Weights of a small transformer language model: a variant of Adam for these matrices.
Each number is 50 + 10 x the weight over its row's rms, rounded and kept within 0 to 99. Layers, rows and columns count from 0. The size before them is the row's rms in percent of the matrix's.

# layer 6 MLP down (transposed), 320x128, rms 0.0991, rows 276-279, columns 0-127
099:43 48 61 57 70 42 46 52 60 38 57 49 50 57 51 56 29 46 59 49 36 45 52 67 21 53 65 50 34 55 44 54 47 50 59 49 51 58 57 53 47 54 30 47 48 69 52 47 18 44 59 52 56 57 52 62 76 64 40 45 47 63 51 48 48 46 49 70 61 46 43 48 63 65 55 30 48 45 40 51 46 45 47 57 49 41 57 56 47 44 46 38 61 45 39 45 47 69 59 50 44 65 35 57 41 51 73 47 57 45 52 53 44 59 47 41 56 48 61 38 56 53 35 36 60 43 61 33
107:67 45 42 61 39 51 48 53 49 65 26 48 50 47 49 53 53 59 57 58 29 38 41 34 67 43 39 43 33 63 48 50 44 47 67 50 52 35 59 36 56 51 56 50 49 46 50 44 53 50 42 57 58 55 50 41 45 37 59 52 55 49 47 58 28 68 44 62 53 40 51 46 31 67 53 48 60 33 53 72 52 38 62 27 36 62 45 59 66 48 25 52 48 42 55 51 44 55 53 44 45 58 37 48 36 57 60 57 54 55 47 54 48 58 45 54 47 51 52 55 51 63 71 27 68 57 57 57
107:69 63 48 33 52 58 55 51 39 52 64 32 54 49 51 65 37 53 46 58 29 60 65 51 78 63 39 56 57 56 43 61 40 56 58 54 46 53 44 29 61 48 56 53 40 47 32 64 35 49 40 30 53 51 39 45 57 54 47 46 54 64 45 57 38 57 49 60 59 53 45 53 43 59 57 40 45 51 43 64 40 58 41 57 53 43 35 41 37 49 51 45 41 47 59 63 45 48 41 71 50 46 39 38 46 39 55 58 41 55 42 35 40 50 59 48 63 48 37 49 68 46 54 71 70 49 36 64
090:57 48 61 46 46 46 32 75 58 50 40 41 46 49 54 51 32 53 56 47 76 54 41 48 62 47 43 61 40 58 49 65 45 48 36 47 45 41 52 43 53 49 34 54 42 46 58 35 33 51 51 49 58 43 51 56 44 66 59 43 55 39 53 39 37 48 40 41 52 58 52 43 38 77 52 43 44 54 37 71 51 60 68 58 47 51 61 35 74 43 43 47 46 46 34 52 50 46 38 42 63 36 50 48 46 68 82 49 42 55 53 54 56 45 54 57 57 42 46 71 55 50 41 41 41 67 38 48
# layer 6 MLP gate, 320x128, rms 0.109, rows 277-280, columns 0-127
104:53 42 60 67 58 59 43 51 36 61 42 43 66 50 47 52 53 48 70 38 42 45 41 65 64 55 59 49 31 49 66 60 52 32 57 33 55 58 47 59 56 58 44 36 50 53 53 51 49 44 58 42 52 48 55 33 57 41 55 47 43 36 45 56 40 51 45 52 22 37 39 40 68 62 63 52 36 39 70 64 59 50 48 38 52 55 70 31 55 52 58 52 54 65 46 61 64 36 45 59 70 56 57 49 52 49 42 47 50 49 55 57 53 35 41 61 42 50 43 36 53 39 26 55 61 53 44 39
092:47 52 51 58 36 63 42 39 47 53 43 55 55 65 45 34 32 56 50 60 27 48 50 28 73 55 55 52 42 62 37 44 38 63 54 52 37 55 47 33 36 52 61 49 52 52 54 45 52 50 62 50 39 52 37 69 62 53 45 69 63 61 23 36 46 63 39 53 52 54 48 25 42 46 57 46 65 58 56 59 53 52 56 57 51 50 45 38 48 46 46 61 54 35 47 50 67 32 49 76 61 50 49 49 52 39 52 55 46 50 64 42 57 59 55 34 47 40 45 38 53 44 54 44 58 51 50 72
097:27 46 50 50 49 51 65 71 31 48 68 32 49 33 52 55 41 47 51 59 43 44 50 53 62 52 51 34 57 59 64 58 48 41 48 53 47 41 45 49 68 60 34 55 38 58 66 50 41 52 55 47 51 56 43 50 53 43 45 54 32 35 52 40 39 46 46 34 31 59 40 65 37 59 56 39 51 62 41 35 48 56 49 47 39 45 62 48 36 53 67 70 55 63 41 64 61 47 58 49 61 50 63 52 56 57 57 52 58 60 63 38 62 63 38 64 45 33 40 68 35 49 59 49 46 56 65 50
092:62 62 47 47 40 48 47 50 48 52 54 31 65 40 61 71 48 36 49 51 39 45 55 41 59 56 45 58 50 43 55 42 68 46 67 42 66 52 57 62 45 58 37 57 36 55 56 50 60 58 46 49 35 59 73 56 32 59 45 51 59 43 45 44 41 32 34 54 48 53 35 26 38 57 50 56 52 41 88 41 58 48 46 51 52 63 35 44 48 43 52 60 43 29 47 55 48 62 57 57 53 53 48 45 40 43 46 46 68 36 57 56 36 55 48 50 51 51 40 62 51 69 51 44 55 51 30 51
# layer 6 MLP up, 320x128, rms 0.101, rows 277-279, columns 0-127
103:30 41 62 58 59 50 46 67 47 80 24 52 43 57 49 51 51 15 58 52 52 43 41 52 53 54 60 45 44 52 36 66 49 52 44 46 55 64 49 51 58 42 45 45 46 40 68 51 49 46 57 41 39 52 53 39 44 48 47 60 62 44 46 73 48 46 49 41 46 39 52 60 39 50 40 39 48 50 65 67 55 27 54 45 37 47 54 54 61 64 67 57 54 59 29 40 37 33 51 43 53 55 52 56 47 51 47 68 32 59 49 57 44 59 45 37 46 49 52 63 32 50 43 62 55 43 49 52
105:45 56 42 54 64 58 57 48 49 48 19 46 52 29 57 51 61 50 27 68 49 47 50 50 51 51 61 42 56 70 56 65 42 67 56 48 72 49 42 46 60 46 50 38 61 58 47 48 37 46 53 47 52 64 51 45 61 47 41 64 37 58 44 58 46 63 65 39 43 46 44 39 36 57 46 32 61 45 54 63 56 43 38 36 42 43 34 22 53 45 48 56 50 61 66 69 44 45 41 50 35 55 51 50 51 41 58 64 59 63 50 39 43 54 52 62 41 51 34 44 45 43 42 63 58 68 47 57
095:41 38 42 45 47 39 48 53 50 48 49 32 67 41 41 61 35 53 61 49 50 53 55 73 55 52 47 46 33 60 53 55 68 56 58 45 52 46 49 37 62 43 48 50 29 56 48 61 29 47 52 74 46 32 55 68 40 61 38 47 31 44 71 54 35 45 50 59 30 44 56 44 53 76 52 57 42 52 52 46 66 44 61 47 73 62 47 49 40 44 52 51 34 40 53 55 58 45 42 49 53 44 56 43 47 47 67 64 55 58 56 68 39 48 55 54 52 59 40 47 69 48 63 32 50 56 50 47